config.yaml
n_layer: 13
d_model: 96
head_dim: 32
vocab_size: 8192
qk_norm: false
tie_embeddings: true
lr_mult_up: 0.676
warmup_steps: 214
schedule: "wsd"
decay_fraction: 0.632
Each number is 128 + 24 x the weight over its row's rms, rounded and kept within 0 to 255. Layers, rows and columns count from 0. The size above them is the row's rms in percent of the matrix's.

# layer 9 MLP up, 320x96, rms 0.114, rows 11-34, columns 0-95
size [106  99 112  92 100  90 104  95 108 102 104  99 107 103  96  87  92 103  98 104 101  98 108  97]
[[112 117 167  99 105 121 105 103 124 167 134 109 112 154 143 134 172 114 109 117 138  77 177 141 143  58 117 157 146 120  69 118 138 143 191 160 100 139 117 155 113 120 135  94 141 155 127 115 111 131 124 147 103 168 146 122 144 186  97 127 144 146 136 130 125 121 138 124 114 108 118 151 112 138 134  89 146 117 114 115 136 121 120 132 156 126 108 162 127 183  89 124 125 114 141 132]
 [ 96 126  84 146  81 131 148 145  98  86 117 128 108 160 153 165 120  97  98  78  88  90  94 128 138 139 105 117 120 149 122 113  87 149 140 113 146 139 137 158 135 146 101  98 170 172 149 124 127 112 146 123 123 108  95 151 131 103 158  96 124 124 157 129 125 106  91 126 155 148 156 156 192 102 124 128 159 146 163 121 147  95 120 131 125 112 127 118 120 131 159 132 141 125 150 157]
 [124 124 152 117 134 145 133  68 154 148 164 136 156 129 108 135 157  68 145 116 116 114 123 158 137 159 118 139 146  98 126 114 127 153 100 147 121 136 174 124 132 116 186 145 137  94 131 111  93  70 160 135 119 123 122 124 145  93  87 119 125 139 100 138 132 135 112 156 145 132 130 103 155 131  99 153 145 140 110 145 142 132 138 104 122 163 122 151 134 173 119 183  79  98  89 154]
 [132 112 127 135 115 151 133 100  94  84 116  96 149 122  98 134 151 136 127 184 144 121 147 163  92 142 143 108 113 130 101 103 108 138 155 171  81  91 141 156  92 142 141 164 159 119 127 147 118 144 149 117 151 109 119 133 101  88 173 171  80  94 151 158 128 133 153 130 105 131 108 117  93 115 131 105 167 124 117 102 120 125 122 142 122 135 115 153 123  58 146 149 123 123 109 145]
 [ 94 158 117 144 109 119 145 129 117 140 101 131 142 153  63  68 111 150 123 130 132 109 133 115 119 117 104 148 108 114 116 140 120 132 121 105 165 138 155 152 166 159 118 105 155 100 146 148 125  74 133 126 130 123 136 148 136 141 111 148 168 140 135 146 150  95 114 138 167 154  86 138 138 113 202 130 155 108 105  90 125 101 137 137 152 191  93 133 152 116 124 140 161 114 119 115]
 [155 129 169  92 170 126  87 118  93 101 153 125 151 132 171 157  89 132 137 162 136 126 116 143 150 104  94 162 116 119 127 116 122 108 135  88 107 136 125 135 114 127  87 154 152  91 184 117  92 146 102 149 130 140  92 135 159 149 116 128 128 139 163 132 124 140 154 146 134  98 139 187 140  91 104 128  95 111 146 117 120 174 150 120 135 107 131 162 107 142 103 109 112 157 140  99]
 [100  92 141 123 191 122 144 132 131 161 132 109 130 164 123 170 120 164 122 147 134 159  86 159  70 118 161 136 119 129 108 152 171 142 134 120 131 140 110 148 124 119  97 148 136 120 117 167 102 106 144 149 118 145 134 131 134 106 140 114 104 130 148 148 187 140 116 120 127 138 105 117  80 157  82 120  84 127  93 125 146 137 126  77 125 104 130 158 173 102  94 105 131 127 137 138]
 [155 154 115 176 111 158 122 140  86 134 122  96 112 127 100 126 111 168 115  80 129 144 124 102  93 125 133 126 126 161 106 125 136 190 120 123 112 120 190  99 132 115 132 114 125  95 147 124 144 117  87 152 121 150 156 122 113 155 137 165 107  89 163 134 125 154 142 142 162 123 157 107 117 146 139 139 182 145 107 121 157 122 137 112  83 149 106 159 135 101 163 130 106 133 159 161]
 [114 156 127  93 130 134 115 118 138 150 118 128 119 132 154 123 116 111 144 124 163  98 135 146 174 122 116  94 121 124 128 147 111 117 128  82  91 118 134 116 144 138  91 128 136 108 142 158 148 143 130 137  89 112 112 133 108  58 142 166 114 142  78 120 129 133  76 103 138  88 110  87 113 142 156 191 145 140 107 122 163 145 100 112 121 148 190 142 125 140 113 125 169 106 158 106]
 [171  93 128 131 119 156 130  92 136 186 145  85 148  78 116 148 149 122 127 126 135 125 112 154 129  93 132 138 134 125 147 142 145 143 116 124 108 144 102 149  74 138 148 154 141 166 121 130 111 147 136 139 109 115 156  73 121 108 160 122 102  96 124 169  86 130 128 133 114 170 158 155 136 127 104 160 120 161 121 128 116 159 113 125 137 132 121  88 163  89 124 109 118  89 152  77]
 [124 107 144 123 127 100 105 158 108 129 128 105  84  90 147 144 147 112 104  90 137 133 141 201 153 105 128 131 106 149 131 154 103 109 138 135 107  93 110  78 147 130  77 130 143 127 136 166 113  86 159 154 133 120 129 144 163 115 140 180 145 176 109 159 100 130  70 106 113 147 121 126 127 126 113 136 165 148 114 138 140 127 127 112 107  80 138 133 110 132  99 140 104 155 140 116]
 [135 152 150 103 157 140 144 127 152 187 171 156 122 150 137 121 134 143 119 167 129 142 126 128 144 174  84 118 100  94 170  95 170 164 121 105  84 100 110 156 179 133 118 134  72 135 105 136 137 118 159 136 131 154 117 129 152 140 124 145  93 146 133 122 128 102 137 114 150  89 149 136 128 136 143 135 118 160 148 115 126 123 117 107 156  73 120 137 149 126 102 152 145  76 129 109]
 [116 128 100  98 123 116 144 123 143 130 113 134 120 186 118 121 107 135 137 104  89 106  93 157 119 154 141 129 150 134 122 202 132  72 113 122 138 126 144 111  69 128 107 143 163 135  95 171 145  93 129 117  98 141 100 144 141  98  90 127 133 159 127  86 143 137 146 160 130 110 149 138 114 105 129 144 137 151 184 116 135 125 142 177  99 124 129 149  94 149 148 118  93 145 114 126]
 [102 126  81 132 137 108 116 147  94 124  95 143 148 147 120 136 103 119 115 112 139 131 114 134 106 133 108 138  80 141 101  95 109  89 137 113 146 108 125 142 114  83 155 113 151 103  91 150 121 133 126  85 127 134 118 150 167  92 138 126 137 128 133 109  83 152 102 125 142 162 119 164 132 177 145 109  75 118 141 135  84 130 139 167 178 156 143 146  90 115 120 144 103 154 179 104]
 [111 115 114 148 106 116 113 147  85 115 131 144 120 126  99 125 125 197 115 152 138 126 120  85 125 104 153 139 200 130 138 141 119 130 115  93 158 117 130 146 129 152 112 159 113 112 147 118 104 138 138 119 158 129 152 140 124  98 119 112 152 124 118 133 114 139 147 155 147 140 127 136 138 129 103 135  82  88 195 150 140 125 125 133 100  87 181 113 106 141  73 171 126  79 103 132]
 [159 100 115 128 171 157  85 160 145 133 133 114 133 142  84 148  85 166 137 136 154  80 147 121 140  98 127 104 121  86 137 119 180 102 155 148 133 113  90 129  93 131 146 107 129 125 166 102 164 160 102 113 111 141 100 103 144 102 128  93 152  93 122 158 156 140 127 115 160 152 110 148 127 170 128 132 127 129 135 135 121  93 119  91 162 112 139 131 123 149 100 110 173 103 110 133]
 [137 134 131  97 152 105 137 143 155 127 126 131 135 152 102 117 110 145 162 144 156  87 115 128 105 147 119 126 130 114 105  87 105 118 110 161 153 137 158  85 120  72 107 113 146 134 151 153  75 132 128 112 129 150 119 123 114 152 112 104 124  90 143 108 140 106 128 124 175 134  81 126 137  79 156 104 116 149 117 162 104 104 136 171 131 157 116  93 158 179 148 111 113 154 146 182]
 [134  80 124 142 130 158 108 137 134 117  92  94 110  93 120 142 159 130 122 137  95 105 183 159 187 110 144 124 169 122  88 131 126  95 118 153 115 140 144 120 145 128 127 149 118 121  98 120 137 151  93 141 118  91 129 145 203 131 145  94 115 118 128 104 142 103  80 120 132 127 107 181 126 109 114 122 102 131 147 144 156 140 121 147  91 173 141  84 123 108  99 115 142 115 132 128]
 [124 111 138 100  96 153 123 178 147 133 143 192 121 136 139 115 165 127 136  83 136 162 187  86  89  89 146 156 131 106 137 116  94 152 122 127 109 146 120 141  71 166 139 115 101 135 166 141 110  93 138 138 139 139 123 127 150 154 147 127  94 127 151 119 168 105 165 137 108 146 123 138 116 121 143 122 104 127 126 113 152 123 134 131 183 166 101 100 142 131 123 121  97 148 105 120]
 [156 124 100 136 124 118 146 142 146 140 162 149 138 109 137 137 165 155 111 143 126  99  95 125 170 129 153 147 111 136 118 123 100 116  94 186 150 160 122 140 168 100 125 129 132 125  76 111 164 107  99 116 126 123 139 143 161 176 101 103 159 136 120 125 114 139 104  95 118 116 162 138 101 125 130 134  74 185 110 143 168 136 116  89 141 107 130 128  79 181 148 116 113 122 123 127]
 [120  98 162 111  94 136 121 130 118 113 119 165 131 161 179 113 143 102  92 131 145 104 103 156 148 104 106 181 154  84 128 104 153 118 173 145 133 112 112 130 119 136 114 130 102  84 131 137 165 126 102 104 119 167 129 111 119 119 130 169 106 117 149 133 140 172  93  84 116 127  90 169  64 145 129 114 127 120 125 149 131  98 136 161 163 142 140 121 103 118 148 130 112 142 111 104]
 [149  93 116 142 115  95 174 162 158 151  97 171 134 155 132 138 107 133  77 159 115 123 122  84  54 126 142  92  99 154 127 110 149 132 120 158 118 124 122 133 137 118 116  88 122 148 191 124 118 102 117 128 123  92 162 124 122 123 136 129 132 152 121 179 129 149 126 114 120 132 137 147 123 161 166 133 101  98 114  98 118 169 125 125 147 152 109 143  85 140  98 105 150 127 123 134]
 [ 98 139 131  84  73 111 162  92 129 155 128 158 156 119 135 152 121  95 144 129 155 143 134 125 102 106 131 137 146 126 143 128 149 150 134 123 112  93 120 109 134 153  99 117 173 143 115 108 148 152 103 129 122 148  68 102 137 120 118  99 132 101  94  74 133 180 153 170 135  99 120 109 156 153 137 148 110 132 102 130  83 146 135 166 166 164 157 113  91 139 114 136 110 152 129 127]
 [164 106 122 113 137 157 113 124 125 137  91 135 142  87 143 187 158 141 167 104 124 101  86 156 131 109 124 116 112 124 139 136 143 128 113 119 131 163  62 170 109 104 167 156 143 126 135 161 102 105 142  99 144 137 126 165 123 113 149 146 124 118 107 173 112 110 111 135 122 141 169 123 133 118  99 121  83 138 102 122 134 142 140  57 141 139 126 103 127  92 141 100 114 159 160 137]]
# layer 9 MLP down (transposed), 320x96, rms 0.139, rows 11-34, columns 0-95
size [102  96 108  89  98  95 105  93  99 101 103  99 103 100 101  88 100 100  95 102 102  98 100  98]
[[105 133 125 138  81 121 134 119 121 114 140 102 121 138 141 154 122 122 152 138  94 133 111  98 133 147 144  97 125 119 198  94 160 136 138 108 139  87  92 124  95 132 114 148 114 124 119 176 159 151 155 124 127  72 132 150 125 126 156 151 106 145 116 133 142 147 175 141 141 132 129 120 172  80 129 151  95 103 111 191 155 142 154  96 112 154 127 101  82 108 130 117 126 154 125 107]
 [120 118 129 105 157  67 146 144 142 123 135 144 136 159 118  96 155 124 155 109 125 146  81 134  92 114 121  94 107 150 113 112  77 119  88 114 138 170 169 124 124 114 135 134 134 119 131  92 139 120 144 143 126 137 155 156 116 113 154 111 134 120 133  95 118 168 178 148 140 135 129 135 130 121 106 135  75 154 125 200 119 115  85 180 108 143 158 149 115 109 149 109  98 116 150 130]
 [146 114 133 172 119 149 135 131 114 120 130 110 115 166 137 196 124 135 134 149 113  90 152 127 134 104 112 125 127 185 182 160 131 151 109 112 129 107 138 113 151 125 110  69 123  99 131 114 155 105 140 108 162 145 102 114  88 114 120 121 115  95 102 163 102 142 115 100 120 119 139 153  83 112  99 136 151 133 113 136 143 144 177 130 129  72 175 143 163 148 123 111  99 130 124 130]
 [ 93 146 169 128 138 114 142 165 140 169 170 108 143  96 117 130 100  85 131 105 136 123 132 108 107 115  86 164  95 130 108 146 116 136 104  99 120 113 135  90 145 134 121 148 110 162 142  98 140 141 121 118 122 134  94 100 122 146 126  93 138 146 148 130 128 143 135 128 141 106 167 187 107 100 126 157 164 159 123 184 134 104  88 153 134 117 137 148  94 145 102 175 151 138  90 105]
 [130 105 121 150 165 125 116 136 111  91 132 125 111 133 109  85 126 137 116 149 135 104 160 113 157  90 119 143 161  84 186 130  65 119 127  90 140 141 145 121 161  87 138 157  88  61 157 126  99 126 164 152 125 136 119 154 149 147 131 144 143 131 125 148 141 169  94 157 145 123 153 104 127 132 140 147 134 145 101 123 125 165 150 103 117 138 100 100 107 129 154 125 101  96 148 136]
 [150 133 151 110 138 161 186 118 115 117 135 114  85 143 132 119 171 153  85 101 137 122 152 162  90 116  95 162 164 119 165 107 152 118 153 130 111 128 160 107 134 120 113 123 154 152 143 129 103 152 116 122  89  87 140 144 126  97  89 122 122 131 139 139 131  99 122 133 148 113 138 160 188 109 109 105 120 134  74 155 140 153 104 129 102  99 140  90 124 146 133 167 143  82 140 137]
 [121 144 126 125 131 144 146 145 129 185 144 171 130 129 113 159 149 110 159 153 103 157 125 102 184 121 112 111 147 122 101 118 107 137  66 134 108 108 135 163 111 140 190 120  93 135 112 118  89 114 103 112 145 126 124  71 160 158 129 103 165 162 148 120 168  91 130 161 144 128 123 110  67 106 113 115 108 112 119 115 112 146 148 148 121 119 151 144 132 146 116 138 109 145 118 114]
 [123 129 134 146 141 176 124 164 111 119 157  98 104 112  72 130 122 121 155 149 138 139  77 147 136 150 151  94 136 133 119 158 120  90 122 156 144 165 114 167 103 158 130 132  88 148 123 137 137 101 153 107 114 174 136  91  81  95 123 100 142 126 121 126 126 152  65 116 160 136 148 131 138 137 117 126 143 123 115 104 123 105 123 142 138 108 174 133 142 124 154 139  66 159 126 164]
 [151 176 147 127 128 132 151 105 157 137 119 110 169 113  98 126 112 130 135 110 122 130 149 157 146  97 143 110 134 144  86 144 135 137 158 154 129 102 146 136 106 101 120 142 128 156  92 128 117 150  75 107 146 130  99 151 131 172 111 138 128 162 135 154 150  70 150 140 148 145 112 135 132 127 107 109 100 135  78 119 145  80 134 150 171  91 150 104 116 120 129  56 117 108 112 164]
 [153 183 157  84 177 151 131 130 124 181 133 153 160 130 127 145 167 100 112 147 102 133 112 148 117 115 115 118 128 105 131 105 115  92 140  76 153 117 121 143 107 107 121 148 127 101 135 138 168 124 112 141 108 157  87 127 117  96 126 133 120  95 109 143 138 120 139 121 113 142 143 118 107 111 133 211 115 127  95 138  96 164 152 137 100 127 116 133 115 107 155 126 183  95 120 108]
 [ 93 119 111 123 146 134 131 186 105 124 120 133 165 139 133 131 136 133 117 156 112 171 110 153 154 180 103  86 151 134 140 124 107 137 167  97 136  94 123 112 136 116 150  84  94 135 138 136 121 114 144  92 145 132 125 133 149  54 133  80 129 140 109 143 120 119 143 152 139 104 101 108 136 123 115 150 104 137 186 154  97 119  92 150 128 119 135 122  93 130 138 187 127 134 165 142]
 [ 84 131 160 167 135 141 104 120 119 156 131 113 118 137  68 105 136 110 141 115 131 140 113 140 159 101 174 152 159 125  34 122 113 138 119 132 125  96 143 133 134 139 116 163 142 133 106 105 125 151 169 111 107 142 119 134 149 131 120 139 164 154 124 126 116 155 141 125 114 137 119 105 136 145 135  95 110  91 138 117 120 105 194 150  63 150 145 113 123 135 145 107 101 158 129 110]
 [116 121 174 177 113 159 161  94 139 141 111  99 119 129 167 105 108 140  60 129 101 109 159 147 150 145 120 104  94 129 125  97 170 152 114 151 115 111 144 139 135 102  82 114 100 112 147 117 117 146 134 147 130 150 108 131 118 139 138 173 139  90 132 165 129 159 146 107  99 129 149 128 145 160 133  91 153 111 127  70 110 109 164 136 130 110 135 117 116 131 135  97 102 170 147 107]
 [155 177 138 126 147  93 108 144 149 123 158 108  93 135 141 104 110 170 191 163 131 119 172 143 137  83 157 158 129 137 153 124 150 126 124 121 127 128 134 110 124 132 115 132 114 165 148 105 133 138 120 111 162  92 125 138 134 157 119 118  93 114 114 122 167 115 153  94 132 117  68 134  96 127 119 127 147 118 149  70 119 140 163 140 102  89  96 126 140 106  88 102 170 126 116 118]
 [119 131 115 121 143  75 150 156 122 129 103 159 106 157 159 139 124 148 176 135 121 140 136 101 155 107 122 135 126 159 115 169 137 126  78 143 159 149 127 123 134 100 144 131 124 121 113 160 102  99 139 162 109 116 149 124 147  90 126 131 155 135 121 136 155  82 155 136 138 146 104 127 100 128 116 151 117 113 140  86 157 167  47 123 129 113 162 116 124 130 126 156 129  84  71 102]
 [113 101 132 161 120 158 148 115 127 159 129 108 115 110 114 140 122 115  97  95 143 140 108 137 165 186  96 120 143 121 164 164 150 139 131 112 116 151 156  94 129 198  78 156 174 105 133 132 103 111 143  91 113 131 120 150 106 145 106 122 101 121 161  99 156 115 144 130  96 168 165 111 114  74 123 113 136 130 126 141 151 130 155 123 130 123 120  96 118  87 114 143 122 138  84 132]
 [111 128 108 172 105 131 178 103 124 130 153 148 113 144 130 173 143 149  99  86 123 158 138 114 120 159 140 154 172 147 117 135 139 163 155 157 128 152 109  87 121 135 147  94  98 129  93 123  87 107  98 119 169  38 142 109 163 143  95 125 112 121 110 126 126 116 134 118 102 158 122 147 106 127 122 144 146 133 104 122 103 119 122 144 113 117 118 156 160 111 175 123 105 126 145 118]
 [118 137 161 158 114 132 174 119 115 135  77 100 123 130 119 135 112 108 201 112 152 122 137  68 105 143 120 115 135 143 115 111 131 157 115 107 150 122 120 123 148  79 131 151 125 121 156 137 170  90 132 110 112 136 136 140 127 161 157 150 142 114 121  88 140  89 163 119 148 108 153 112 144 119 160 137 144 117 120 121 171 140 172 105 113 126 115 142 137 138  98  49 120 132  99 124]
 [119 162 167 110 154 137 127 135 149 128 144 131 151 128 126 110 112  98  81 127 147 122 115 120 139 147 156 109 146 130 157 127 102 124 116 124 174 150 127 129 112 118  91 157 177 145 151 106  82 158 145  76 121 147 113  93 160  95 158 125 165 117 146 189  83 119 155  83 143 100 144 122  85 144 116 161 102 137 149 114 111 110 151 112 115 109 121 136 140  88 107 155 102 131 125 116]
 [152 109 147 125 153 155 150 160 133  73 174 106 130 144 101 120 109  95  81 149 122 144 151 132 124 141 144  91 141 126 151 117 110 128 101 110 112 105 108 138 109 128 152 103 160 106 104 143  97 150 121 124 164 165 150 123 117  96 150 179 131  70  86 111 112 147 139 153 134  87 115 138 112 152 110 160 119 125 148  97 124 117 132 122 123 176 118 139 136 125 126  78 121 140 111 184]
 [179 115 106 135 135 141 146 136 133 105 167  82 134 133  79 111 124 163 163  97 174 106 119 143 156 145 124 124 154 106 152 131 131 106 177 108 119 137 118 166 117 133 154 128 153 101 134 148 132 131 116 107  98 113 113 151 116 112  84 151 162 108  86 121  97  94 141 118 124 123 131 140 145 109  94 119 132 139 146 128  87 155 142 135 107 156 166 140 122 111  94  85 192 132 120  96]
 [119 132 121 126 164 129  89 136 154  92 130 101 133 132 115 147 124 123 148 149  84 139 173 132 127 138 119 140  89 135  91  96 140 145  85 128  69  80 149 130 133 134 169 133 122 139 108 140  91 111 122 131 124 163 185 109 123 110 120 128 113 169  95 160 156 137 152 108 134 150 167 129 127 110 131 126 145 156 118 137  98 108 183 121  95 158 111 106 133 142 122 120 158 159 148  76]
 [150 114 115 112 117 141 139 138 104 140 150 141 120 129 163  57 162 131 141 114  92 150 130 163 169 136 109 140 127 131 122 113 137 107 115  58  90  90 115 107  82 160 118 110 135 136 158 152 111 138 145 164 137 139 131 154 144 160 155 107 137 112 114 145  97 128 118 156 110 132 138 106 110 124 100 108 170 129 155 154 134 117 114 125 167 118 117  99 117 130 113 142  87 192  96 154]
 [111 156  83 183 123  91 135 150 133 120 142 147  83  96 151 115 127 156 119 108 138 138 123 120 148 130 144 128 153 155 180 161 101 123 146 108 136 120 135 126 135 100 107 159 130  94 118 138 138 117 127 124 111 145 128 149 134 115 112 145 129 114 114 104 120 109 131 124 123 138 146 138 125 130 149 127 126 106 155   4 139  90 140 139 138 142  90 150 144 195 117 120 124 142 140 133]]
# layer 9 MLP gate, 320x96, rms 0.122, rows 12-35, columns 0-95
size [110 105  94  99 103 105  99 101 104 109 103 105 103 105  90  94  96 100  97  95 102 110 104 101]
[[110 109 107 121 139 124 123 101 174 127 127 107 139 114 127 134 112 173 151  84 149 173 146 147 140 164 155 174 159 129  98  99 141 116 117 151 109 144 137 108 136 144 178 139 141 132 138 168  50  67 122 147 161 118 111 107 143 122 141  85 128 147 102  97 134 124 129 131 112 135  95 145 101 140 149 121 111  82 148 148 139  99 112 123 113 136 138 115 132  98 132  95 139 129  99 161]
 [131  99 131 145 147 160 129 115 115 100 127 137 146 119 102 111 122 126 172 134 179 128 113 119 150 104 128 145 115 120 122 146 108 104 115 113 103 127 162 122 104 127 149 132  80  78 126 110 126 166 119 150 162 190 113 160 140 145 125 128 124 155 138  76 116 110 134 175 125 147 135 128 112 118 188  84 150 131 141 111 130 131  99 185  76 146 116 161  97 100 157 140 139 132 137 106]
 [ 90 124 140 158 132 106 127 137 120 138  98 104 118 119 127 118 142 148  95 141 133 145 124 149 117 112 118 127 160 136 130 142 138 111 126  85 121 120 125  83 172 117 154  94  96 134  90 133 123  71 110 163  84 124 103 123 186 111 120 128 145 116 141 155 133 159 148 129 186 136 142 117 128 148 151  83 126  97 110 182 111 141 128  78 110 122  89 162 120 132 141 139 168 166 117 157]
 [146 120  98 137 119 121 122 106 154 126 124 112 157 136 102 152 185 130 142 134 126  66 115 130 115  85 129 158  73 133  93 140 137 137 122  98 118 134 146 160 162 157 149  63 170 146 157 157 121 110 121 122 157 153 132 111 104  84 122 127  99 130  83 126 146 128 134 135  83 100 134 160 125 155 110 134 116 122 171 140 157 140 143 166 120 105 128 101  98 150 114 132 154 100 134 125]
 [136 126 141 150 168 102  95 189 136 133 116 150 160 158 124 172  89 107 118 103  95 145 163 102 168  97  97 127 106 149 137 138  96  92 108 106 123 153 122 137 126 146 119 148 111  64 158 142 110 151 103 119 147 148 114 100 121 148 129 155  97 100 147 106 159 119 163 157 138 131 123 128 118 127 156 157 106 102 164 134 166 100 107 137 131 143 112 163 136 122  85 122 145 123 126  99]
 [120 147 120 110 138 151  76 123 121 129 107 137 117 125 109 117 136 131 153  70 138 138 137 108 171 142  90 126 126 145 151 144 130  99  68 144 159 117 152 120 114 123  94 100 146  67 133 145 155 101 113 139 154 155 117  90 103 153 114 153 120 144 125  82 113  99 125 166 157  94 169 126 119 136 143 154 167 154 157 148 164 137 121 151 140 129 159 146 109 154 174 126 162 122 119 120]
 [126 116 130 167 132  77 102 150 160 123 133 145 107 156 113 160 118  74 116 111 151 126 132 112 121 125 137 152 155 124 158 127  91 161 148 145 141 145 118 126 113 153 158 119 116 139 116 124 135  82 179 118 162  94 162 111 124 150 152 118 138 166  66 142 109 131  87 119  85 116  93 159 144 137 145 115 146  93 126 152 113 100 157 156 130 123 149  99 134 113 130  72 106 139 108 108]
 [106 125 125  70 170  96  87  89 124 122 133 119  91 109 109 134 110  81 150 127 133 145 138 169 119 152 167 109 148 149 114 156 188 153  96 145 139 130 136 136 135 129 148 135 104 146 109 129  88 124 130 141 118 129 122 104 164 181 129 124 114 162 149  94 124 110 139 170 115 116 180  92  96 125 113 101 150 143 124 118 108 139 134 157 154 118 108  83 134 123  92 139 109 132 114 153]
 [117 103 122 121  86 118  78 130 147 132 121 104  76 138 121 184 119  97 162 124 125 117  98 143 133 101 125 170 151 132 139 159 132 170 102 108  89 161  84 126 118 138 145 141  88 117 109 139 142 133 115 133 124 145 172  97 129 121 118 136 142 173 147 150 116 127 161 115 147 139 147 117 102 163 104 120 121  98 132  94 138 118  58 131 127 165 138  94 171 148 127 100 109 133 145 130]
 [115 126  70 143 129 162  94 121 134 108 129 131  95 121 114 147  89 129 141 114 104 100 175 118 111  84 123 159 132 113 107 124 137 142 114 155 152  97 128 179 115 156 138 137 168 127 162 135 130 106 109 157 140 111 125 139 121 134 146 160 111 154 119 106 118 115  94 133  70 168 133 133 155 138 172 133 136 110 104 122 130 130 135  67 149 138  86 133 172 163 122 123 146 151  77 120]
 [ 85 122  83 117 140 108 107 117 156 110 119 103 110 140  84 117 142 100 149 129  95 118 118 132 148 132 131 128 119 133 125 148 121 168 109 148 155  83 146 151 129 112 136 144 130 132 119 114 120  63 111 127 143 128 133 154  92 107 121  77 125 170 129 150 122  98 115 141 102 153 156 153 159 129  95  76 129 129 143 168  95 153 167 155 167 137 174 153 140 123 141 119 139 164 107 173]
 [118 157 121 166 146 133 140 140 132 133  93  81 102 159 137 124 111 114 130 139 132 116 135  98 162 145 133 114 171 146 164 166 133 158 120 146 115 156 134 118  96 122  68 105  78  90 103 158 136 142 160 134 135 133 100  88 111 145 160 139 124 145 139 164 137  98 142 127 111 120 173 114 137 125 106  89 135 118 127 103 115 113 131  70 110 113  80 117 152 132 157  79 111 142 149 110]
 [174 136 133 137 122 124 147 175  98 163 112 117 133  93 124 169  67 141 162 131 139 140 132  85 130  93 134 127 138 107 138 135 157 146 136 113 143 154  93 118 136 148 137 111 160 148 130 112 101 113 148  83 136 162 166 129 117 137 144 113 126 141 115 142 135 111 100 124 149 152 183 131 159 162  85  83 142 161 152 143 149 136 126 154 128 103 136  79 132 122  88 103 152 170 126 131]
 [ 89 133 114 115 152 154 112 164 134 131 143  87  67 116 160 172  56 131 180 118 122 107 146 138 148 143 117 129 123 113 104 146 150 128 122  93 137  78 104 166 152 112 130 126 103 119 114 167 141  80 161 141 153 142  91 107 139 125 124 121 135 125 130 141 109 125 137 111 107 118 141 151  93 128 110 124 164 116 140 120 156 111  98 123 139 163 127 152 177 139 104  89 149 129 103 128]
 [124 158 102 143 149 146 171 127  92 155 125  97  88 154 131 107 119 157 154 111 122 107 137  65 132 160 151 130 112 128 103 109 136 122 136 187 136 164 142 136 135 105 130 108 147 150 119 118 102 122 116 137 147 165 146 137 147 131 136 144 116  89 150 121 141  88 131  83  86  90 160 139 134 130 160 131 142 111 161 142  78  93 144  99 128 117 122 119 102  83 170 120 118 140  87 139]
 [143 150 141 127 129  83 115 168 124 151 123 135 151 164 106 150 141 123 144 136 173 146 103 113 151 105 111  92 147 111 135 102 137 107 141  92 142 191 148 151 107 124 154 119 120 114 104 144 137 142 174 118 129 119 115 127  97 117 120 132 141 128 144 122 134  70 119 132  89 128 115 104 170 151  99 112  73  92  84 139 109 105 119 155 110 103 147 151 177 112  99 137 101 123 173 146]
 [131 138 125 108  90 102 136 143 147 136 108 114  93 127 132  89 137  93 134 137 124 154  98 106  88 117 119 137 135 135 107 135 114 116 111 140  88  92 145 138 131 141 140 148 126 142 110 130 190 121 158 145 119 124 133 151 146 147 101 168 128 137 106 112 149 180 142 133 173 156 157 105 143 129 134 124 148  82 126 114 167 152 100 145 133 112 106 111 107 112 145 167 124 188  52  95]
 [114 145 124 127 105 132 151 153 108 182 101 150 116 142 136 108 119 140 106 157 122 173 142 116  84 158 163 135 103 121 127 113 111 107 104 114 156  84 116  94 136  91 197 142 139 113 154 129 105  89 108 138 137 115  71 127 157  95 168 102  88 110  99 126 127 122 135 128 144 149 114 165 111 132 116 133 103 134 128 138 122 153 138 137 127 110 127  89 101 116 112 111  75 172 108 143]
 [ 88 113 149 165 139 133 118  97 152 106 139 116 131 148 115 117 150  79 120 101 149 152 116  98 132 116 149 118 107 152  93 131 105 124 105 148 112 116 147 114 136 131 114  88 152 114 135 142 136 106 138 115 112 107  79  51 123 149 129 174 101 161 104 108 131 134 151 162 124 159 141 114 143 134 143 101 126 110 167 140 155 150 112 135 199 147 150 105 106 117 173 152 115 112 124 163]
 [164 126 151 110 101 126 103 122 131 111 145 158 121 189  94 131 125  96 144 113 126 123 160 159 121 134 143 138 137 106 114 103 179 141  84 107 148 157 113 137 121 125 170 100 119  95 109 141 139  98 156  94  89 128 112 127  62 132 162 144 133 166 109  99 112 124 147 117 114 143 102  94 146 111 144  96 150 126 140 143 125 113 147 103  96  95 113 108 189 136  99 140 118 146 114  99]
 [ 92 158 118  98 127 114  92 132  78  86 136 141 129 137 139 113 129 163 161 129 168 138 117 118 135 145  88  88 139 172 131 149 139 116  96  89 146 106  95 102 142 184 129 140 139 115 103  96 134 147 100 191  99 114 134 150 110 111 118 107 146 116 105 130 130  94 119 140 166 132 119 105  86 117 167 108 161 113 149 125 143 120 136 172 109 144 127 124 127 113 152 127 133 178 117 148]
 [135 112 142 128  91 112 137 102 125 146 135 114 163 111 100 139 130 113 172 130 135 106 126 122 112 155 160 125 142 141  89 162 148 182  91 114  98 135 100 151 110 107 133 110 126 107 153 146 134 146 129 132 175 113 136 102 135 133 160 124 136 144 155 106 143  59 153 125 133 123  90 121 171 104 159  88  68 163 132 131 114 140  64 142 148 134 122  85 127 100 125 115 141 142 147 121]
 [ 84 160 140 117 164 125 136 131 106 120 174 166 131 101 107 148 136 111 161  86 130  90 140 101 160 138  99  61 149 137 128 113 129 162 129 115 156 122  95 126 100 131 158  88 153 100 118 148 128 106 135 119 115 184 129  84 120 121 148 137 126 130 124 152  99 132 164 127 109 137 117 112 128 160 122 103 134 136 114 110  94 141 124 139 127 167 101 167 135 102  84 139 176 113 108 151]
 [118 137 111 163  89  99 137 125 157  95 126 144 125 127 144 123 144 110 101 108 184  79 119 130 159 124 119 112 127 132 146 126 115 131  97  90 127 138 147 124 130 135 137 127  93 146 104 170 135 127 159  95 114 127 104 123 122 156 136 136 149 139  81 142 142 133 166 121 151 160 116 158 160 154 136  92 110 123 172 133 113 117 103 171 140  91 111 107 109 167 116 149 122  75  78  72]]